Weights of a small GPT-style language model, trained from scratch on English Wikipedia.
Size: 8 layers, width 256, 8 heads of 32 (4 for keys and values), MLP 704 SwiGLU, vocabulary 4096, 8M parameters.
Each number is 128 + 32 x the weight over its row's rms, rounded and kept within 0 to 255. Layers, rows and columns count from 0. The size above them is the row's rms in percent of the matrix's.

# layer 2 MLP up, 704x256, rms 0.0859, rows 525-533, columns 0-255
size [107  85 108  98  87  76  97 117  89]
[[ 50 135 136 118 121  57 131 151 123 106  85 118 153 141 112 148 130 114 108 140 182 148 103 135 107 119 175 156 177 115  92  87 115 156 169 164 152 103 151 136 126  92 121 152 170 116  84  61 115 132 111 124 145 124 140 139 169 169 107 152 119 120 184 118 104 109 151 123 156 108  89 139  95 114 114 151 100 141 135 139  83 143 145 118 150 156 104 110  65 127 172 102 101 154 145 113 148  64 166  95 105 151 145 144 135 132 110 135 123 120  99 202 179 132 105  99 103 193 106 167 170 150 157 139 122 138 152 104 138 134 143  99 182 111 234 124 168 129 128 212 132 131 144  84 130 126 205 104 121 170 180 154 142 121 103 143 165 116 139 145 117  88 120 136 131 118 158 123 109  89 163 140 112 140 176 102 105 114 170 124 153  51 148 109  57  81 156 185 124 105 102 152 128 158 133 158 199 181  99 169  79 142 200 107 184 119 173 139  46 177 128 141 119 190 159 120 130  81 140 168 114  99  64 133 105  92 125 113 110 160  69 142  85  99 129 138 132 100 126 169 119 104 164 167 145 120 134 147 132 118 151  67 127  45 201 154]
 [128 108  89 203 144 126 152  93 102 104 153 151 145 175 171 138 106 108 174  59 108 119 152 118 162 110 121 100 127 131 163  95  81  90  88 173  97 145 165 128  96 148 166 124 174 162 101 163 109 178 113 163 136 133 102 126 100 152  77  86 131 150 145  86 145 126 142 161  86 111 137 121 131 127 122 169 113 157 117  86  80 138  83 187 110 161 145 114 177 174  97  68 185 165 136  89 119 150 108  88  55 109 148 166 134 141 110 152 197 165 155 165 134 135  51  97  85  95 154 167 132 125 152  56 153 128  96 162 108  93 112 146 173 121 133 166 112 109 160 186 109 130 146  94 164 106 139 135  85  87 109 124 114  95 133 181 144 156 125 104 158 113 143 104 127 131 129  91  75  87 146 106 150 164 180 147  93  91 190 133 137 159 158  55  82 132  88  91 132 210 168 111 117 216 123 141 181 118 148 145 100  90 104 105 142 114 117 124  77  71 174  74 109 158 167 181  45 118  82 126 163 134 161 161 134 128 104 144 148 178 124  99 123 162 123 188 114 144 157 143 150  99 170 111 106 152 148 137 125 101 125 144 117  98 143 125]
 [116 115 138 143 143 141 199 142 103 176 121 154 110 124 115 129  95 105 131 131  94 150 134 139  85 152 116 121 137  99 136 131 153 106 129  77 104 103 146 137 191 133 149 117 167 158 124 165 100 122 112 185 135 137 126 137  84 126  76 111  69 119 149 153 164 151 146 169 108  90 112  75 105 105 112 131 102  79  92 123 150  76 129 108  94 146 116 126 115 184 139 105  67 120 162 153 115  88  84 155 130 125 120 184 182 102 156 131  64 175 144 121 118 127 162 180 171 163 166 169 156 118 151 152 128 181 107 126 111 160  69 117 137 111 172 150 121  93 153  63 157 132 113 122 141  75 138 128 147  67 118  88 121 115 116 152 114 164 152 102 128 213 133 167  42 127 147 155 185 106 154 182 162 160 151 113  72 132  93 131 146 158 160 106 128 111 129  78 130 100 127 176  76 191 173 171  96 138 114 138  94 116 169 127 134 155  97  81  46 213  91 140  97  94 142 121 127 170  81 124 137  84 147  25  54  90  72 163 154 173 159 124 106 138 143 135 168 133  99 112 164 120 110  83  54 149 123 125 101 109 137 142 142 102 106  93]
 [ 70 125 138 182 109 161 135 155 129 145 159 112 101 117 104 135 118 125 163 123  62 135 136 125  84 133  64  84 101 142 189 161 212 153 160  41  51 129  75 103 110 120 113 162  92 103  86 201 101 141  86 150 178 125 169 156 125 139 173  94 109 128 129 106  71 151 167 134 137 125 138 114 131 136 114 139 124 161 173  84 108 131 140 160 178 188  97  91 117 108 120 146 103 153 145  67 102 141  71 129 118 120 143 156 153 157 119  98  54 141 115 115 112  80 141  88 116 116 104 137 149 130 144 117 158 151 144 132 146 142 122 186  69  94 124  97 150 122 170 176  94 140 177  80 127 185  88 116  86 186 139 102 115 119 122 144 181  74 134 113 151 144 132 110 148  47 131 100 121 103 187 131  99 127  99 139 171 145 145 155 136 119 161  81 172 155 124 145 174 126 145 199 121 135 109 189 168 157 175 107 104 152 139 162 102  50 174 167 186 170 142  87 141 101 114 182  98 112 144  72 128 138 151 145 130 119 121  97 114 119 164 188  65 179 107 128 173 116 128 136 132 135 176 153 148 135  95 157 110 121 138 135 124  84 107 169]
 [144 145 127 122 131 102 147 156 110 197 132  97 114 136 103 123 119 151  96 130 139 146 120 166 209 122  76 132  93 131 123 134 160 128 183 135 140 147 134 108 172 153 116 118 134  79 145 162 165  99  97 129 114 174 156  96 163  80 101  70 133 153  68 127 136 176 186 132 115 101 155 140 193 152 150 136  94  75 169 188 156 171 149 125 175 142 129 138 166 108 174 138 150 113  87 114 123 165 102  97  81 195 203  90 135 171 101 106 155 116 152 102 162 145  97  67 159 117 115 117 101 138 179  82 148 127 128 135  93 126 108 108  86 175 112 167  70  84  42  95 132 145 124 181 102  72 126 146 110  72 118  95 151  98 167  89 190 181 164 131 130 122 170 127 168 163  62 148  94 173 152 111 100 169 120 170  96 113  88 127  64 111  87 128 141 177 122 120 156 114 125 132 140 118 122 152  96 154 112 138 112 117  62  61 155 169 147  78 129  95 103 126  90 145  96  95 146 172 154 152 139 161 151 126 136 117 205  99 113 175  76 139 108 133 128 161 136 145  99 109 111 144 194 102  54 159 166 176 152 109 117 158 130 142 110 150]
 [ 88 146 154 123 119 108  80 131 136  89 156 192 121 106 158 147 109 119 143 182  74 112 112 100 116  76 145 152 169  98  82  94 193 115 101  88 156 132 131 176 122  75  99 146 206 149 164  81 151 169 143  63 130 150 130 153 119  92  85 125  93  82 104  25 116 117  61 124 140 142 127 160 109 127 117 167 102 101  92 207  82 125 126 158 142 170 111 157 118 135 161 155 102  93 115 173 123 158  99 131  81  68 124 123 176 155 126 139 118 195 104 121 143 137 149  99 118 122 146 125 192 100 161  83 103 119  32 117 122  25 126 105 134  78 166 121 126 172 138 146 121 130 109 157 172 156 114 151 170 129 185 122 127 171  80  96 135 156  95  94 118 144 107 132 111 167  90 205 140 136 130 169 181 120 111 153 172 116 113 131 109 144 120 112  92 207 131 148 181 127 137 175  91 172 130 145 125 163 145 135 122 146 121 120 191  97 141  96 108 108 123 124 139 113 148 152 153  74 123 133 143 147 110 123 126 129 110 122 100 126 118 167 137 102  79 115 191  75  72 155 176 160 172 144 126 114 125 156 160 125 138 127 122 186 151  80]
 [100  68 128  39  78 112 125 118 119 163 138 174 159 146 134  91 124 151 132 144 187 162  97 139 146 149 194 124 125 107 116 118  94  56 127  90 175  99 163 203 138 159 118 171 116 112 117  95 110  82 170 172  68 129 148 175 128 146 152 132 120 103  91 131 163 141 131  94 102 109 101 134 160 113 100 120 167 148 183 153  95 108 189  95 152 148 120 137 196 132 117  40 141 169 105 138 124 144 186 101 131 143 126 117 118 155  85 126 141 120 180 150 130 123 138 203 113 174 156 129 132 107  70 160  99 181 148 112 137 119  82 127 156 157  84 117 187 107 182 126 172 154 109  83 161 128 167 134  87  62  91 117 149 155 151 163 152 147  82 102 120  87 113  82 149 150 166 119 148 154 158 139 135 143 170 152 122 140 151  99 156 137 137 128  96 187 149  67 164  91 107 156  85 125 103 151 112 120 160  92  88 143 155 110 105 107  67 171 105 119 133 188 163 105 150  98  93 163  90 123 160 105  92  93 120 155 133 143  91 128  98 153 149 124 155 149 127 109 186 117 141  86 100 102 190 169 115  63 167 184  66 112  99 188 123 141]
 [ 91 132 117 150 123 117  80 125  84 147 184 110 194 154 115 198  57 158 106  66 123 172 108 101  75 177 188  78 157 132  98 119 107 120 195 122 106 127 149 133 205 108 125 191 106 124 158 147 132  65 166  93 132 118 149 116 180 106 127 142 184 175 149 157 182 154 148 146 125 115 126 127 160 166 130 171 111 142 137 127 101 127 133 107 172  62 126 138 122 172 162 176 177 196 115 176 143 151 129 126  89 123  76 182 182  87 113 123 139 161 159  90 124 175 129 161 136 143 134 126 140 138 142 147 116  92 120 142 124 174 127 218 202 126  78  90  93 210 124 158 108 130 114 165 147 178 171 123  59  89 115  74 186 170 144 166  92 157 165  70  82  95 106 145 175 119 149 126 176 151 101 136 148 112  98 158 123 148  54 159 107 145 177 140 142 174  82 154 107 111 125  82 118 130 160 160 170 109 139  96 108 126  84 188  96  91 155  93 110 114 126 106 128 155 117 141 142 127 146  99 166 115 140 163 145 164 138 137 131 112 124 116 144 116 126 123 132 109 175 111 140 127 124 115 127 174 151 131 112 171  92  94 129 160 125 103]
 [137  92 143  93 124 111 132 118  96 140 106 127  84 123 102 172  57 172  59 125 149 118 159 127 157 127 108  97 120 115 195 135 106 174 177  99 155 170 156 121 153 147  65 182 118 141 150  98 127 150 125 107 158 134 104 104 143 194 147 140 147 144 143 139 104 166 155 144  32  99  96  72 180 146 131 110 149 109  62  93 157 152 124 166 148 143 136 127 162 159 107 122 139 140 149 139 148 153 144 201 114 154  83 178 208 122 146 137  50  92  76 110 139 114 175 120 116  80 142 141 172 102 159 136 118 126 145 139 144 129 140 163 170 104 141  69 143 165 146 118  13  89 173 158  51 141 109 162 102 120 121  90 173  79 133 154 118 184 127 132 101 129 102 143 173  43 132 103 117  92 166  84 124 164 146 111 147 181  72 107 165 166 147 115 124 138  99 146 141 147 131 111 177 126 182 119 112  45  82 110 120 115 135 160 126 168 102 138 133 167 110 147 149 116 152 103 172 159 105 111 101  80 133 117 139 118 101 137 119 112 166 100 108 128 154 153 107 158 111 159 121 189 113 125  94  51 177 137 143 151 153 116 151 111  81 102]]
# layer 2 MLP down (transposed), 704x256, rms 0.0464, rows 525-533, columns 0-255
size [106  97 107 106  95 107  97 105 100]
[[124 132 151 117  84 116  74 130 104 120 109 140 142 139 166 113 148 116 144  79 143 135 136 120  84  63  41 127 132 133 173 147 101 134 140  82 102 163 119 116 153 186 111 159  59 146  51 107 120 103 148 146 172 180 201 100 129 109 116 119 121  85  83  74 176  59 113  85  93 115 156 122 158 129 183 135 119 106 148 153 127 173 179 104 116 112 160  78 176 161 181  97 161 152 154 120 177 147 127 187 126 125 171 144 100 149 112  84 149  81 155  73 105 116 191 167 214 135 169 128 137  68 159 162  94 131 120 121  68 141 103 119 100  94 150 127 164 130 132 178 104 193  98 133 114 163 119 139 143  87 125  79  87 134 162 132 177 165 137 206 150 124 111  96 148 145 153 158 164 145 123 162 113 113 150 125  99 127 119  93 139 129 107 146 171 179  81 114 115 119  84 130  86 139  81 116 167 128  92 169 161 153 126 122 213 172 130 158  96  70 138 159  68 115 101 151 115 162 134 115 155 180 179 120 110 135  92 130 107 182  99 131 102 138 122 136  97 140 133 131 116 105 118  68  96 130 147  95 147 145  95 142 125 181 153  83]
 [104 117 146 117 118 129  87 162 132 125 153 126 193 112  65 159 168 181 113 164 128 132  84  77 127 139 158 103  97 156 124 151 100 116 124 100 169 140 145  80 198 141 105 140 107 162 121 137 144 130  98 130 117 103 155  97 168 171 142 177  97 129 113 130 122 155 109  90  79  85 103  92 132 166 144  88 107 153 135 163 123 121 167 102 123 195  43 158 143  98 131 176  70  87  86 126  82  97 161 148 114 130 175 143  91 112 155 122 100 103 172 128 129 164 143 106 101  62 127 116 116 166  91 204  83  85 116 124 102 119 161 125  72 106 113 148 104 146  68  89 152 145 151 161 120 122 144 111 139 129 185 129 117 143 116  73 142 138 117 115 120 155 166 187  79 128 120 101 132 179 168 119 133 176 141  89 104 154 104 182 145 106 116 170 213 116 164 154  92  70  51 115 121  83 179  95  70  88  98 118 131 112 106 103 117 147 145 115 117 123  72 194 117 175 110 108 238 163 126 140 165 119  79 125 140 126 161 139 114 150 140 130 163 113 127 143  99  87 105 163 137 127 112 120  78 146  88  95 114 192 132 129  91 206  97 122]
 [116 129 146 133 135 103 154 155 127  87  95  81  89 160 112 126 125 164 107 131 142 124  69  84  99 110  96 138 166 166  93 152 113 170 126 169 144 154  66 147 114 140 195 168  51 122  91 158  94 139  95 131 147 127  70 119 164 147 129  92 178 104 162 138 135  91 115 114 154 171 129 224 104 176 154 156 140 142 165 143 138 180  86 140 153  90  90 178 163  89 144 125 234 153 129 143 117 121 141 148 148 114 113 104 158  88 119 120 151 111 110 180 128 113 103 103  73 169 154 152 120 142 197 115 144 124 124 106 145 108 194 152  90 161 116 113 148 102 108 120 109  88 126  95 129 188 157 179 149 118 116 172 123 144  75  72 158 145  91 145 144 133  66 113 198 105  77 151 129 167 104 109 108 121  87 110 183 151 137 124  92 142  88  88 121  46 110 111 108 190 100 139 147 119 128 117 163  68 146 122 151 101  74 163 101 114 159 108 134 143 139 132 146 153  79  79 148 127 150 147 148 113 137 198 161 120 154  68 171 138 162 148 182 115 101 153  78  99 144 119 140 104 132 121 171 116 133 106 154 143 117 134 111 203 213 168]
 [ 89 113 158 113 126  90 124 124 151 138 112 112  96 146 180 127 143 130  87 171 157 148 137 124 144 122 175 184 186 147  91 161 135  98 118 184 130 146 139 229 107 130 141  88 133 140 128 137 158 180  88 106 124 176  99 132 101  82  75 154 135 123  87 172 111 156 135 127 154 127 123 156 146 122 137 107 101 157  50 159 199 121 156 160 120 103 171 113 113 154 146 120  81 160  75 119  98 168 207  98 120 136  52 196  38 163 143 156  47  98 139 148  89 195 108 136 156 100 135 132 150 166  89 123 189 126 140 150 118  90 122 103 216 122 120 161 109  74 157  64 134  74  94 170 114 154 127 146 162 120 101 121 173 114 141 100 129 140 129 111  79 112 113 123 175 153 129 176 108 132 119 122 112  95 153 165 142 130  58 108  55 108 120 161 117 133 136 130  87 144 175 160 103 129 126 173 104  97 130 130  98 132 144 120  82 165 100 119 134 107  76 151 181 180 189 123 153  93 115 160  97  89 153  81 140 117 132  64 109 119 125  88 153 131 159 159 125  87  97 105 100 123 139 132 105 152 138  69 159 113 100 152 153 155 148 102]
 [ 95  69 157 178 100 136 112 121 153 128 130 108 163 117 136 150 161 105 150  67 112  85 123 136 105 128 161 142 156 117 140 119 109 155  42 152 126 117 104 168 136  80 134 128 117 160 122  63 152 146 131 154 172 109 122 112 135 153 203 187 117  92 192 140 131  62  74 143 133 112 133 111  60 108 123 182 120 156  65 103 117 112 144 112  76  88 133 126  91 137 113 101  94 123 176 127  98  61 117 162 195  88  74 132 122 122  93 153  99 151 114 117 152 125 161 127 136 137 127 146 112 164 109 150  58 128  98 100 144 166 105 178 127  47 141  61 120 135 157 129 136  99 144  75 134 145 108  78 116 192  99 146 146 150  52 128 104  83  69 119 172 144 129 138 126 122 144 128 108 102  72 130 150 118 162 138 168 151 136 116 194 129 188 184 113 119 119 142 112 144 177 115 138 180 107  99 154 157  82 123 147 135 187 138 103 109 100 136 201 111 137 164 136 171 169 147  84  94 155 160  94 119  75 131 105 102  68 139 107  69 151 144 174 150 167  62 111 153 101 131  95 151  73 180 153  82 120 140 149  99 134 113 136 142 179  87]
 [133  75 100 130 142 117 152  83  72 145  99 157  94 140 105  81 123 142 157 135 144  78 123 156  96 110 156 141 121 131  91 133  87 117 121 105 115  96 150 167 130 143 128 131  93 105 114  99 110 120 183 148 113 120 122 125 132 129 116 119 162  80 119 113 153  93  92  95 116 126 119 189 109 106 114 127 150 144 182 136  73 128 129 127 166 108 133  70 104 194 204  64 139 183 100 172 164 114 172 136 178  91 120  85 116  92 135  94 126  99 112 193 123 186  93 119 106 142 132 151  91 125 130 160 157 122  85 207  56  70 103 178 160  96 138 133 208  94 149 109 156 248 151 105 133 107 145 136  59  62 144 187 165 189 113 117  92 128 116 124 110  91 120  94  90 149  89 132 118 129 146 113 131 116  94 141 117  97 109 103 150 191 107 103 139 142 120 124 117  77  99 137 139  77 132 137 139 122 106 166 141 165 136 147  89 142  96 132 126  75  72 137 165  57 130 161 151 160 205 121 120  71 118 138 148  99  70 137 134 140 129 174 109  96 185  95 177  57 180 108 165 119 129 106 106 129 123 108 160 119 118 162 150 100 157  98]
 [125 111 142 150 139 187 104 132 188 164 131 111 155 155 134 150 149 166  73 132 121 103 180 140  87 150 106 114 142 129 178 161 126 114  77 168  79 117  28 109  95  37 143 149 145 150 113 200 105 124 101 155 154 121  74 146 126 156  55 160 179 137 122 105 106 114 130 135  74 155  94  83  78 117 168 179 128 154 144  59 152 133  39 143  68 122 154 138 150 179 199 117  89 133 109 122 129  58  52 140 112  62 116 134 161 149 165 103 139 102 132 133 139 146 148  58 125  93  94 110 168 106 164 105 123 193  82  97 165 151  92 102  75  71 166 119 122 128 106  89 113 115 139 117 121 118 117  79 114 121 141 141 184 135 115  68 154 108 123 102  92 186 139 159 151 133 133 131 119 179 123 105 127 123  63 118 125 118 113 146 124  99  73 113 150 129  93 151 137 213 106 105 161 126 119 148 140 131 106 147 114 114 133  64 117 131  98 157 144 124  79  98 114 108 142 153 110 137 132 139 143  97 111 129  69 153 157 157 178 144 100  94  75  90 179 117 143 109  83 152 173 163 102 127 156 156 151 143 124  84 147  91 134 117 125 143]
 [148 145 121  81 108 160 126 203  89 118 117 156 105  98 159  94 155 170 163 109 119  96 116 135 148 104 113 206 146  91 129 152 132 146  70 116 155 105 119  87  87 118 154 103 135 139 121 134 132 118 113  78 138  79 102  96  88 105 107 114  95  89  98 139  89 102 150  94 121 200 192 115 109 112 114  36 142 134 137 181 183 127  86 150 127 116  73 123 144 157  78  88 100 107 127  65 101 122 147 131 122 121 113 106 135 153  82  91 146 166 136 153 169 151 129 104  96 124 166 139  72 107 130 110  78 134 119  64 114  40 107 114  76 118 164 169 182  86 122  88 158 123 134 119 115 113 161  98 184 157 166 161  67 125 155 101 164 123 104 208 148 137 162 100  67 137 118 125  87  81 159 142  25 151 174  95 108 129 176 126 153 126 147 101 107  72 164 133 154 128  98 154 166  99 148 108 137 108  78 180 128 160 120 105 136 160 101 139 141 125 101  95 113  87 116  84 173 123 112 157 165  99 129 112  74 110 172 105 134 141 144 106 164 140  95 146 117 160  68 131  91  85 139  96  63 119 139 187 169  89 166 140 167 138 134 152]
 [136 142 103 131 156 126 104  87 146 101 118 121 163  80 104 135 138 121  75 127  95 150  93 105 112 135 194  98 170  95 111 189 143 140  76  78 157 152 111 141 152 111 110 106 150 164 113 143 128 150 176 125  97  70 157  67 208  90 182 117 114 123 100 149 131 141  66 100  53 129 200 113  31 126 141 118 102 131 152 104 153 131 118 128 114 141 111 124 127 121 161 184 139 106  85 117 138  80  78 147 116 146 138 137 116 133  78  93 132 144 139 182 131 154  70 128 162 163 163 155 130 194  87 120 166 112  96 114 120 214 117  25 151 176 104 141 153 131  55 122 109 128 107 154 147 158 106 106 124 174 126 150 150 126 174 131 103 124 130 155 111  60 136 122 105 171 131 154  81  66 115 171 111 122 136 145 141 137 136  63 139 142 116 167 161 172 112 104 134 174  91  67 130  79 142 156 114 121 138 154 154 129 109 170 122 177 146 147 138  88 157 105 105  99 119 104  51 122 206 103 152 109 170 124 178 139  91  83 160 132 116  94 152 130 160 143 166 126 194 117  97 100 117 142 118 137 125 196 102 105 140  88 154  98 141  84]]
# layer 2 MLP gate, 704x256, rms 0.0869, rows 526-534, columns 0-255
size [100 105 106 103 110  96 106 103  99]
[[ 97 143 155 117 107  93 115 133  84 166 135 129 227 107 116 183 158 162 115 166  56 120  68 119 125  90 112  61 154 136 118 147 121 112 195 148 200 135  94 120 172 118 105 104 128 150 132 119 120 101 126  83  98 141 168  92 153 164  90 189 135 121 166 153  94 112 114 115 114 138 119 113 118 177 134 144 101 162 125 223 166  91 187  86 158 158  68 127 108  97  99 158 120 107 136 104  85 144 191 183 141 112 147 109 119 110 156  76 113 130 136 111 141 128 148 179 102  87 110 108  97 191 116 173  97 106 122 106 133 118 105 161 111 124 153 126 100 136 119 109 128  79  89 154 154 132 136  84 118 185 177 141 117 161 129 122 215 141 129 141 116 148 147 211  67 157 144 156 103 159 135 152 182 154 111  69 126 158  69 153 132 101 106 177 163 139 182 167 101  85  69 114  98 123 156 116  73 101  85 112 166 111 169  99 129 129 126 134 151 173  69 176 119 168 144 127 211 158 107 162 141 138 109 115 130  91 182 115  84 129 145 140 175  86 121 141 118 132 130 129 137 102 111 130 104 162  97 125  97 194 121 112  93 138  96 160]
 [102 110 133  87 161  41 172 154 170 180 101 173 133 127  72  96 168  99 138  67 135 112 112  92 140 129 143 173 137 101 118 175 131 125 116  85 116 103 154 207 148 129  99 104 108 173 159 116 173 182 126 116 107 161  98 125 116 121 115 130 131  92 161 104 122 158 172 110  93 201 129 145 113 100 145  81  37 129 149 190 161  96 143  80  69 133  84 116 119 108 146  71 132 108 117 160 165 152 134 132 149 152 159  90 156 117 130 165 113 169  57  94 191 123 134  90  96 109 126  99  86 184 110 127 128  95 132 156 133 183  88 150 170 180 161 103 115 100 134 128 121 143  74 183 125 103 147 129 146 134 147 195  82 131 123 138 136 178 129  96 149 137 113 126  76 103 114 144 155 151 140 111 147 160 168 130 122 129 107 166 140 132 138 195 127 112 105 132 158 117 126  95 146 165 159 154 108 131  77 112  99  93 179 160 175 214  87 139  96 206 135 112 147  58 112  67 124  97 131 117 129 139 110 142 154 138 129 102 177 158 122 101 216  94 140 107 122 207 150 137 122 119 121 135 152 148 131 122 150 167 132  78  81 102  93  81]
 [ 89  96 125  95  94  33  97 109  98 120  78 106 198 127 136 134 143  77 124 141 169 103 152 162 139 111 144 200 102 147  88  95  78 131 135 179 123 108 153 164  43 143 141 130  97 190 147  88 129 155 121 151  69 144 121 150 131  98  86 133 148 141 130 217 108 134 104 153  95 141 154 123 109 120 121 130  91 131  67 173 163 153 118 137 125 102 139  79 126 154 158 118 150 111  91  87 122  88 159  99 125 129 128 203  61 118 138 123  99  86 138 162 121 181  92 209  96 110 177 138 135 146 208 142 151 165 185 159 107  79 118 155 184 185 113 118 196 148 193  69 143 129 106 143 130  60 127 122 154 112 114 149 142 165 138 106  93 155 119 131  94 123 127 154 139 102 171 184 156 145 122 109 129  68 181 160 106 126  68 134 149 125 146 109 109 117 113 153  94  98 110 104 127  96 126  86 138  77 136 157 121 152 121 123 125 178 159  68  89  80 105 147 147 138 140 112 113  95 110 139 135 101 134 108  85  93 124 134 137 162 105  91 113 146 105 183  83 146  91  65  96 145 112 151 111 141  67  89 121 153 128 171  82 168 146 120]
 [114 107 132 169  79 119 134  77 144  70 103 119 128  91 163 133 132 115 102 101 156  70 110 139  84 114 123 154 187 107 134  76 111 145 140 152 158 157 115 189 108  98 148 137 122 189  81  77 149 162  82 133 151 124 162 152 132 140 163 142 150 119 216 122 102  77  68 151 146 103  95 127  60 118 128 220  97 140  36  65 114 101 169 135  92  95 146 147 101 157  94 136 120 130 144 121  95  62 153 131 160  87  42 103 140 143 142 119  85 136 141  97 125 132 141 124 104 128 169 140 109 166 109 109 118 138 121  93 140 114 107 151 117  89 149  69 119 157 150 119 134  76 156  76 189 162 131  69 170 177 138 158 129 140  42  82  93 120  82 133 157 115 182 182 127 128 117 141 115 156 124 155 131 134 150 188 154 151 136 147 191 135 185 166 151 101 129 146 138 111 167 127 104 168 129  50 141 130  93  96 151 143 176 140 133 158 147 139 185 128 147 134 118 142 149 132  86 144 139 102 111 176 113  93 164  78  96 144 107 101 132 116 152 112 131  53 115 133  90 127  79 166 124 219 130 121 132 107 145 134 180 103 148  95 125 125]
 [102 154 158 115 139 180  83 156 139  92 177 209 160  91 186 191 101 127 167 130  70  98 118 101 155  43 104 144 151 109  91 120 186 123 142 139 154 132  85 113 124  80 143 170 155 124 163 121 157 151 130  78 164 141  81 124 103  86 107 113 101 119 109  83  96 183 124 156 154 115 110 119 149 138 172 137 113 101 112 158  68 115  85 160 138 128 116 145 103 141 128 197  84  65 126 105 149 186  80  80  91  83 120 179 198 128 134 111 106 196 123 122 144 124 208  79 102 102 100 129 157 122 131  98  88 124  56  68 186 107 164  48 151 109 154 128 127 165 135 117 102  48  99 152 172 116 141 160 175 147 172  96  86 123 103 120 122 106 135 114 130 137 146 117 136 113  61 145 118 111 138 170 162 117 132 141 159  96 115 132 121 126 140  96  97 141 135 175 182 168 113 105  73 156  98 104 102 120 108 140  89 119 143 118 188 123 140  92 127 155 129 186 119 137 142 101 159  98  99 123 107 110 111 105 170 150 177  86 161 144  89 104 130 127  91 109 180  99  50 131 146 148 115 138 119 120 101 144 159 110 150 140 110 192 151 106]
 [ 84 148 121 123  98 134 131 124  98 166 146 174  65 129 127 119 152 110 141 193 115 131 123  91 136 168 147 171 160 114  95 129 164 116 113 111 134 139  79 108 214 130  94 128 159 120 171 176 101 166 125 139 141 133  72 165 123 119 143 141 142  89 105  91 113 105 110 128 136  87 202 144  40 128 100  82  84 113 122 106 202 154 125 100 134 110  82 124 145 110 117 120 135  82 131 152 161 156  76 169 142 146  96 144 111 133  82  85 134 130 152 130 113 161 119  94 164 188 187 176 157 141 152 175 105  90 160  87 137 142 129 101 125 143  80 103  85 104 150 106 125 104  58 120 135 120 151 110 136 192 128 171 124 121 167 120 140 151 184  87  91 147 119 126  92 141 111  76 116 109  92  77  62 152 166 116 108  86 138  26  96 133  98 182 144 132 144 132 171  85 121 147 153 186 152  98 110 151 110 100 149 132 124 153  35 125 177 114 123 105 102  94 111 128 187 163 161 163 155 129 103 192 144  58 136 115  85 126 122 147 114 110 146  90  75 154 145 126 101 164 142 163  60 102 165  95  82 141 112 155  87 175 149  73 111 152]
 [ 91 120 113 129 102 140 129  91 193 143 117 124  73 150 131  98 168 158 165  76 184  75 102 128 139 121 125 143 105 101 165 189 101 149 104  86 123 136  84 131  98 117 129 121 118 144 120 156 115 143 117 130 112 146 128 104 145  78 102 105 154 115 160  90 112 124 102 183 151 144  92 122 143 145 118  50 237 100 148 130 228 102  75 149 100 137 165 135  99 160 111 106 121 112 133 173  96  81 135 104  71 149 139  95 107  89  93 126 149  96 139 147 141 131 118 125 105 118 154 110  83 108 150  83 136 124 142  46 114 132  97 171 115 166 194 124  94 141 162 153 179 133 116 109  98 117  85 103 145  91 154 126 124 101 122  89 198 109 106 143 102  91 152 111 104 121 205 142 141 123 147 129  85 111  90 103  83  96 157 104 148 159 178 185  99 168 116  74 119 197 113 137 145 129 103 148 163  88 125  96 124 127 108  95 106 152 165 102 146 116 172  63 137  98 121 102 182 142 115  88 166 153 112 133  97 138 133 130 159  85  94 120 108  50  84  65  79 144 140 145 146 115 102 141 108 147 246 122 160  95 137 102 113 143 205 102]
 [135 148 138 142 145 112 134  71 123 161 111 155 137 157 152 115 126 119 137  90 121 149  95  98 138 118 165 168 183  96  72 168 121 145  98 119 157 122 150 121 175  97 119 124 147 123  71 178 177 130 114  99 128 105 153 105 152 131 134 128 128  95 122 111 179  94 119 157 120 121 190  82  38 127 127 172 123 117 160 105 163 141 145 102  89 147  99  97 157  99 105 115  79  93 102 129 148  65  61 126 128  99 124 158 146 119  81  94 106 135 124 155 101 153 113 131 115 209 124  93 162 164  91 111  85 124  91 116  96 153  94 100 130 114 150 132 171  87 107 117 112 171 128 112 172 183 135  61 128 168  86 140 140 108 119 109 101 180  95 181 114  81  81  91 106 147 175 196  61  75 130 169  92 150 141 114 162 125 152  64 124 109 139 148 152  91 100  89  90  86 100  97 131  54  99 161 124 125 150 151 135 170 102 129 155 123 216 143 126 147  89  87 151 138  97 109  70 175 152  83 146 148 133  94 118 178 158 123 117 160  59  74 161 123 141  95 173 126 212 147 115 126 127 165 172 171 148 175 104 131 124  85 177 122 196 159]
 [ 93 160 131 101 104  78 194 113 141  94  93 125  72  83 101 135 145 148 176 127 145  55  92 118 102 124 100 151 124 150 104 148 134 158 147 123  91  82  86  84  88 110 125 102 173 116 167  77 132 138 103 129 178 122 109 124 143  93 160 106  86 129 151 101 145  96  78 123  51 122 118 115  62 120 169 169 104 175  74 140 125 157 150 105 156 124 131  75 131 125 167  96  58 125 146 211 145 202 113 108 134 121  64 157  97 140 135 155 132 151  74 134 125  70  90  88  91 162 124 158 135 113 131 190  79 177  69 128 102 116 141 116 157 138 131 133 100 109 111 108 193 129  99 142 179 138  73  72 155 132  66 120 151 212 138 155 150 102  93  84  68  62 131 110  62 183 145 148 119  46 145 107 124 117  94 151 155 160 147 144 113 108 137 135 145 115  70 131 176 180 122 126 132  75 133 148 138 171 124 169 154  97  78 176 123 118 164 122 116 164 157 116 119 100 147 153 116 115  70  98 118 129 118 125 129 107 136 100 115 120 117 101 147 123 136 134 110 124 152 138  85  44 123 126 107 112 131 139 171 123 145 182  92 133 106 165]]